{"positions": "learned", "init_std_qkv": 0.0663, "lr_head": 0.011, "grad_clip": 0.5, "warmup_steps": 200, "decay_shape": "cos", "dataset": "wikipedia_en"}
Each number is 128 + 24 x the weight over its row's rms, rounded and kept within 0 to 255. Layers, rows and columns count from 0. Numbers have three digits each. The size before them is the row's rms in percent of the matrix's.

# layer 3 MLP up, 384x64, rms 0.512, rows 52-147, columns 32-63
133:093134146128192132173156128153123143134113121126135137049117122104146172103171096086127111125101
196:124109127115133086090124118098102144130129143119142161076156133105160119139132110099125130115061
089:118123114147074128158151094167137134145097141170130143140134124124162155138114125126099135196105
086:151171177089162123179156098140149134122116099130072106115121123111124134111102138145125074166083
091:165132168089175142154115137151128092114104101138099141119146116116100129144175123137136096128162
103:122156135083121117119079149173110155147112099135148128145117203139153092122133159101147151138105
131:135146102133164111138128099129105092115117111109114123079135162106122150196122169158132093153127
062:104154118161073136100125110135114123152100137126134110179148131149130097149117139124117136099089
096:148103154148110115159142123132132111108163121145160140097120096146099141135137116122124092111144
127:131086138100123142138125158152095167110169114123103139128137164118107138126137143175117157115146
101:130130072101139116125128101113132079156124107121126124141117160098126065148094145134124117158114
125:141148156135141110142137161152091140097128092115107136109156130155145079128148118160114133100128
115:164173088138103139085139107091133152155173104100104141169125117176139119131109122116066128139148
123:118131128089129104133144116111101131126117151191152142109163108090116174121133139135176101103153
093:102120153134096111108116141123138069137143141147145128106119070100123132161132137152149110134169
099:142138137131090172134111131122098109155147077117115116090168144148132196118158131149086126102138
126:168078154135125127123112119088160115131171100154109099151160112098125128143142081171166122113136
114:129128064105102146150134092130094145141122125144089147110135151111132120147130145107127119141121
129:154086152085162097160128124131126131112120131150099107086173131113142129127158155140152094114097
104:137103114118141098108121130106164110137141103154143141103110130098119158145167139089146129084049
114:150107125121106131141135101149136119154134119131163137151166123080135134149058110143053127149141
086:111136133136112132089132175133093130131185142160143134100141079079141147141134114154133109115163
050:114160112122118076121121122146123072161097162098124119149123173166156116124109130146125103107107
069:151134142123169116126116084113116115128123083127102113136131118114147109173120129133108104165137
115:133145140116070108129126131141138103116149115121110127181139133158142095156107131113052143132121
132:153095127129138136119119087126174147085166078139122068108143118137159145134093128132135105133156
106:173099129122180112119123093143138185135147120131148159128148106095122130123096148109126092159135
122:120119141101120134172104137148133128139090090135146147096129114119131124142146140094112120127112
126:118141158106155139177127104118099109134112103154107122081134146185097122126155133176102116090139
092:115150107119131091134131123111098135118148101117157177114165119136126174133146134137109106165138
073:140157120116170116134136157125126157147113105109126102102147153124132155168165135145145122114109
074:122138141134188142164132094119131123149109103154098099128124120159112158123142163154091132117118
088:135162131129097139115115118136140143123135127126109123122122174129151155143137128108059181133089
095:084108096138105119117148132081116121137095121119136151097111173095116178147140126168127135097088
082:087125113122095155107143177122080164135125150155132131130092158136116095157132122138134155101104
147:086104109093132142126136157149118121115149121096155129121125141128085100116129157114131130110090
083:128074149121144086111105145148108103134160121158127121114157119119132132122173124143143145121157
132:097118155110108114140133138165127120105113120174160103096115107124140110135110125089170142060133
073:136113130115095123163132088126130147132109104146118125179117113125137120118095140130155178168147
112:109142110133109126121134066141091138113129108108131134157152113130122120128107154102090130110116
163:133085156124152104124137126134149106116143082143133117153170101154112144094132135151145166105121
175:130150130141131088109128117157081124151082108106109129155158184124160123111134133125137138123078
074:150132085158119154111147154150131137114176100144107123119126080132095145147088156106115130099161
113:115184125104075142113076127134146139117125137135145120126071151158118138136130119126130158102125
098:129128117124110129142170106157172120153122111151137147157198117109172134152106140129133100160170
095:128137126111133136162103122091143153125125102127108110151146096103121114110115123112170075159115
036:131143111152124086124148124119114141149137127180143107128124143145186107126117145145143128137091
112:124120141115127160112150080174114124166077114101113112143163137121123126140081124134112170134115
098:095126115114152085113116097135121121133127143108115167141154102133168173167117089121049101139131
039:105156123125129129115139115159062156109089137116113084149080129145147177135129172134089133143131
095:134120118145161112163138102130106132102102103155086113169157114087100145151155143104142127146123
127:171116126127096119100166159135124134120098116170163085150088096118094124126112126156132136131137
068:137140137118147151126109105140133123083135092120094134151131146101089138148118145164158108111101
123:112123113140130118103129116122118121103086136135103146176104127134128148151150209161130132127098
073:112077157143118121134123093129137139102141125133106111153149126131140125157152171159164089132116
117:146122105145082145103114102120126124129102110100126140170132121067106142126121135118057131140147
104:150133149142169138115125124103127120087140122164135138099127122170127143166159117140098112095133
135:126154117135146099131114093105142107116098134126107115133172099111171132104118144125070117166179
113:126146127128144115125116096133163104152144131092111126177139123152122122145091135106109126135156
068:115141148112125134153077140138076124119138110143137123096150142108103163150128141161183129123137
097:129169127183128132096127128111153114135178102135124122175162116167104079130126119125113129104149
095:143113151159176104141134112139152112118171139136127151148171129102125124183170154084135091108156
067:129084141081130112125135108105133118132192103161150160149127136117114126133152143129166149110135
120:135146122144130108118152097122129115109154138065099162121169089124152136135077102091082136148115
072:106133093150102125131143120144115130127085130145165150127092145113133118152137108119092100173099
140:144151125155125097142117130100128147112175115129127100099182128143119093150125091152111156124114
206:104132126105104084161140086131145139114117143129140093097103126110135171120147177155138137133137
118:109150103123087112135140111174105140130107162099123116137113145134122163141139143142124144143133
095:101084125089124143172135136122161105139128106185107125145123108079129152142127132082161090169110
094:104121133109142113146147105151108099128136127123139109110143122162105156153150143104153101137144
150:117173113080137122148084165114124119142094159139144107115114192120094198134154133139123123118137
085:113131132127132094123179124117115134139140134132133128105101129163149129177127124145107146065070
047:097143098144136105163171085159129120182109137137113092098123158117175153179105143149143114145153
074:163126119117172100134124150097126122131099115105099127131124106092129123147131138130128132129094
092:122097127115120146161126159110142093150114106177143132128109121126131157109110112111127119115114
058:124156137124120109090106115124150173143116117133147139115092099151121117135160148138123111104083
087:151144152105129152156150138093152136168161137151123098174127117157139090160105134153131126159131
063:113130156127132104099154112138115181117129132190122103130132138120147149156087145183152128119144
104:101141115124172095141129160125120125143108142118155163095121158096090189126155099112145098129092
075:120159124093139146122121120122086115109094140147166142144103156162086126124092161162181127129123
139:157078160143121175118129139146144130157114142122140151121122112150121074138120117134100157142108
101:146107120112141155116140145095131134137137117124115160121092115110134157125110126109149152114098
158:088140131120098115175117132115119137098110117102135124117124171129097114153158131141134094147154
058:129133088100105172133120106141154149091136124146125099179099122137116091133075169127149114137149
059:113130136157166100150153110141129155150104102113132119142164112098181124139116134116083114167142
039:147127151185159099090137144139109107127145158123164186130156151149113153140164118145114097105112
067:119153125158155084108092098130139092137120146099155151112133144112130138115139104111128126073097
058:125123148142113132076144131100107138130140119159107095136146109107152178149140123107098139127139
124:083106133139133147164106088148140139109134112118112184101085112121116117113104134103112110138177
088:123105082153180113130108146127151118110094123108127185116140062115151142118151130120120078138161
045:146165165113134131100128120104130177147146112124105101128125132151144156154125121143107126122116
107:071124115119115155143093126137075106106086118136130131105103194151130130140152110129168139110148
093:152115126108142120139090133174168091135085117138112120111148123073111155121136119185159150144132
097:088086119147112136168162113127146161129124131143103159113147111077169154169107157099129115132134
087:118112169137140076111092137141143144128111165135145142124184088149122109152142123144188087142129
137:168124147123159149120090108118176156107157107141082106134130108150090069151119098147128158106137
# layer 3 MLP down (transposed), 384x64, rms 0.437, rows 52-147, columns 32-63
127:117137152162127166132121135092130120117155083124127155094149115112123168172122125094161088123112
179:096148108128098108117117112089125144128137104126165131121161114131160149129127139147093137147095
078:122108115161090126151115145171080162106078086165116122147132164133135101120118100132119134124127
076:171151137115145116157139137166143181144152105148093096101166118134117171106162134125152124098178
089:123104141141123127131152122150118146123136104118109140085104105106102161161174155114114080153142
100:107139097123136173133072122141097173154148126102117105131094149166171149121125166163133120156101
151:117146070096138116134112137138173106142182157156101113125146118112115099153126109171134142138100
072:149131119186111163157181130171133158155138120081173131140140153133137101129097117112100131112100
103:104162111156144152111122099100162122142128131101141080133093144110135129107079153149147107168150
107:089103115109105124120109127159123131113133145123121112114094139072128120104147087135106128112128
089:064123162153085136150131114091116142126099123145140139138187131132081138122141123112162179125155
112:099081147129103154089147126133099131143110145141135130142129129100114113141162128118112124112083
111:159122183137132133124108145135140103141158115118117116120112155168094134132085174116171172147135
099:131131097112116127081127141133158154106093128157122131149192126107122163112107155127143112127124
113:112116120160161126089116119079092158121116136114079131141104131129120128162139141123147165157145
098:120128146084106140123115097126092153122130147099116115111177167143144155129136133120143146156155
102:084095155108104130163101121098159149140125078148130153159148127085144186119132083084150135134097
117:105136088117107122127087099117071144134106118127134129202145133154138132119168149140136153165152
119:133110143110117139169112117148170119113149110143101125123130119111219122092106169143160090162134
090:160126119142131142108130129132096075140145158115147129153107151123125109126152134108082165098070
102:109152120135123087092115124142125109085118126107089145152119094136113106103158137087178138145111
089:128207119139113116135157138141123133158116127137129137120081151134149136097101146127120103146144
052:105183128104139116165109144107130134132146185111126106124113172132128134150111140138106125107114
063:143098174109137166107125141189129113143134105147116135094127108114147115155145115120159105086146
120:123098091100113145150173122155115135120111106136140088172136100100148103119180072113142137145131
113:108129137131116139140131138107121136156153135177143166126137126109082130114162123129115170076147
099:095122164153063113121123084129154144171104124125098144114129146130157117079111141119128151137114
129:122152130163095077120103141139132118123124122131134114149153115116115127115156131098117117125111
121:157134140105127103180123094110136152103108120111124120165137151135105123115107164157100161138137
090:125166110130127092116119137124076136115148086139129124144131115137150086156141108113102098113156
070:133155118144147089131148154068110115129113110093142097137153138117178139128164099163051123118141
081:107172133126176123131076081110131128121110097118119125146092131172089114111129158138085112115114
094:159171123145138141118145152097098157151125142125161125135133114132108124135156143128155130143132
093:171102152146157116109108130183135101120143115117151147139149108139124108138087136146108126164162
095:153107138119140120151179163109126165072105168130120107146106175132123119119129137115097147139147
135:186114176125116084122134167121105085176137138157109117138128133123125142143132110135090112143158
102:104118122135145093112151074126125117160131103116123142083147108120152128070107160088113142177153
123:114066090119102149135125099104149083108120145162136120122151125142120129142131101106105068145123
073:150112125120104109150101107136137133114049117124131084131131106109087121075089124149104122122116
100:151157105133148160102087129133153098125118121119122145138102145109129125119085073133149081155096
163:120113103136145142112084105144121139154119119135126148122133134182149173124167099103086086144127
151:101119109170161162128125095104157164130129090099088134098132135111138130160112124079141119105140
088:144134128149116123118144124103119152116123118137130107134120088132140124177090125078085152088137
098:174110091159121134079128086129132123141128119137111123086104102138161154117137136146137118118165
092:120123099135103121098131097109076139146168184136087113115129130106125163096140126123133118112136
090:149061151112153115115096107126116120131163118104171098121103148090125151151134148134140121091113
047:116130123144170094161155168138116164172152138130144171148176146160147112150150147170140137125123
117:159159145132114188126091144151131171091116097143127141143107105140087151120086159116168129117100
143:164141182171107147107124082163113121126132119158078104137127148114153104105125165113178134149116
037:134111100115114135124126143115130183096126127182141130123128094152089137107142165147103153126106
081:073160121120083129163131106177157132109150144111124138102147126120109115140109103142128143151123
123:113110182116139140113121119124091084127165086125130151101164129126139159171138104065147132155094
063:158152123123115130165127070140137136079135108114115156128119155138079139106128164118127131107090
118:111112127131143092147139134144120095112119157146143131134143129145137126102120150122142142169093
089:140139141145106144149134123155111134103130144124096133124101129143112127103140126132133103128179
109:116131114131089176159108147170132111123127140126112148113086139113115109123145114105087150147131
111:124132121143125080106181080128139142157127142091106133183155116114159137120123140159116101165105
128:118112118114105177090085127126128171124156120121134131120070167133101114096099142118162152133136
104:132137146148108105121117097135140067154134150131167078132128128159135098115101091115130116113164
082:113146163094121155168141111099120118108157168132085152103129133129080139112170093128110157086121
098:142146116124103096127153117177145151102169121100097129136111117072136108147089170132127148111111
116:109115108128091135091104071114130158119093094131108101103127125135113131125097139141135130166113
063:195139125121170144116120160137117184166100134142125132154112100139135142160112154112166082155155
109:144109140117088114149118152148084123141113141114144137140111158123095150078143129160170122154111
083:070098087130123113135143170135119129113107127135138138102132140067106123121144130106160084135115
137:129148142125103129119121146109146134145146147113087103151116099115141110103124121145077114153187
203:145093103117120100119159145141140117132123133168145104111149099119110110183149106121130150116082
097:173124129084107101161123062155095103106136141086095134095137097126141118149097110110119112113142
109:115118156109113113151099162177078132110121113141167142119133128129155087101119123120146133132157
109:117105103054188086138123109118105089107150128099113152118137166120105109196142137120113140150139
147:105115128143147143111111131080128123161147052116119125103157097161148136145132096111153107123141
089:107135137158120125128152152084161142146141144123144089110163118171153141165090126156136140100126
046:112145138122166139151120117129133121136106103157124104115118133160122124159121082115188096101151
081:141133141118117137169092130117164120154129115153133144134151113122142134114095096160139146148110
099:113155151120110179183164113117148105123117135150164122143149125125141172090114145154124116144165
076:118159150099119113117133136140165141114142151150139110107078104122139100190132141152129119102127
072:109100120150087130126082111132153137110136094142132118132097109151147156144093128150075106113158
071:171100106123146144112130111116133159090140102178134136129173136168140120118077168145111134129111
108:148128139133105118103142105073115129134114142073145082084167110092141127098135157110116106137116
085:158136134127144143125112139084137161125124104131154117133166128118117151173118178172145158161182
114:127131122145121103102096174127112136125127105130161151151136123122140103099167117106139121106140
085:059098074165135119110134130126145127143106077124135133127143162140132135133175115161118184129126
185:138119105139117092120151143138154136154158144106114170117140096103160109136174096105122141114119
067:152119115104111150163120126155122158125152143138144103187112161145131133133066158161150172139158
054:154084096112117116116105140107139140117149130123172126116103092157121135116137131094092115128117
047:100148164165157138145166115109142114142150152139165173159173139142119162130167167145147121142141
067:111160097127159097091170093118142128147108114092156129129151126118134157098097154104103112106079
059:135141105071118131119139122133111135138107098162135105157134119151116135152081089112093155135151
102:129155165112112156133114137151100123121083123120125098160120154148120105089126129129119103139146
080:127124132177143145094131128158087126129159136128121089136105123151109139128142114167195119160121
082:143127107100100099097131112107126128132124097095091091101117119147116103138094101106083105072115
109:145110143115093148154127082125071147131141146120107137172119153120116114119129100144070156170133
079:142121167112094163105127125116142121130154147129134140151162102098108163156151110153096154090131
087:107116144159105166115099122106157119114126166130110092133113145122100134125156141091148107125118
077:136129149115158128117100156087162144133130099117165100155151123143099091095172172104106137159163
122:128112107128086097124124102119130108119087148129115128153100134105124137123130143112169131164067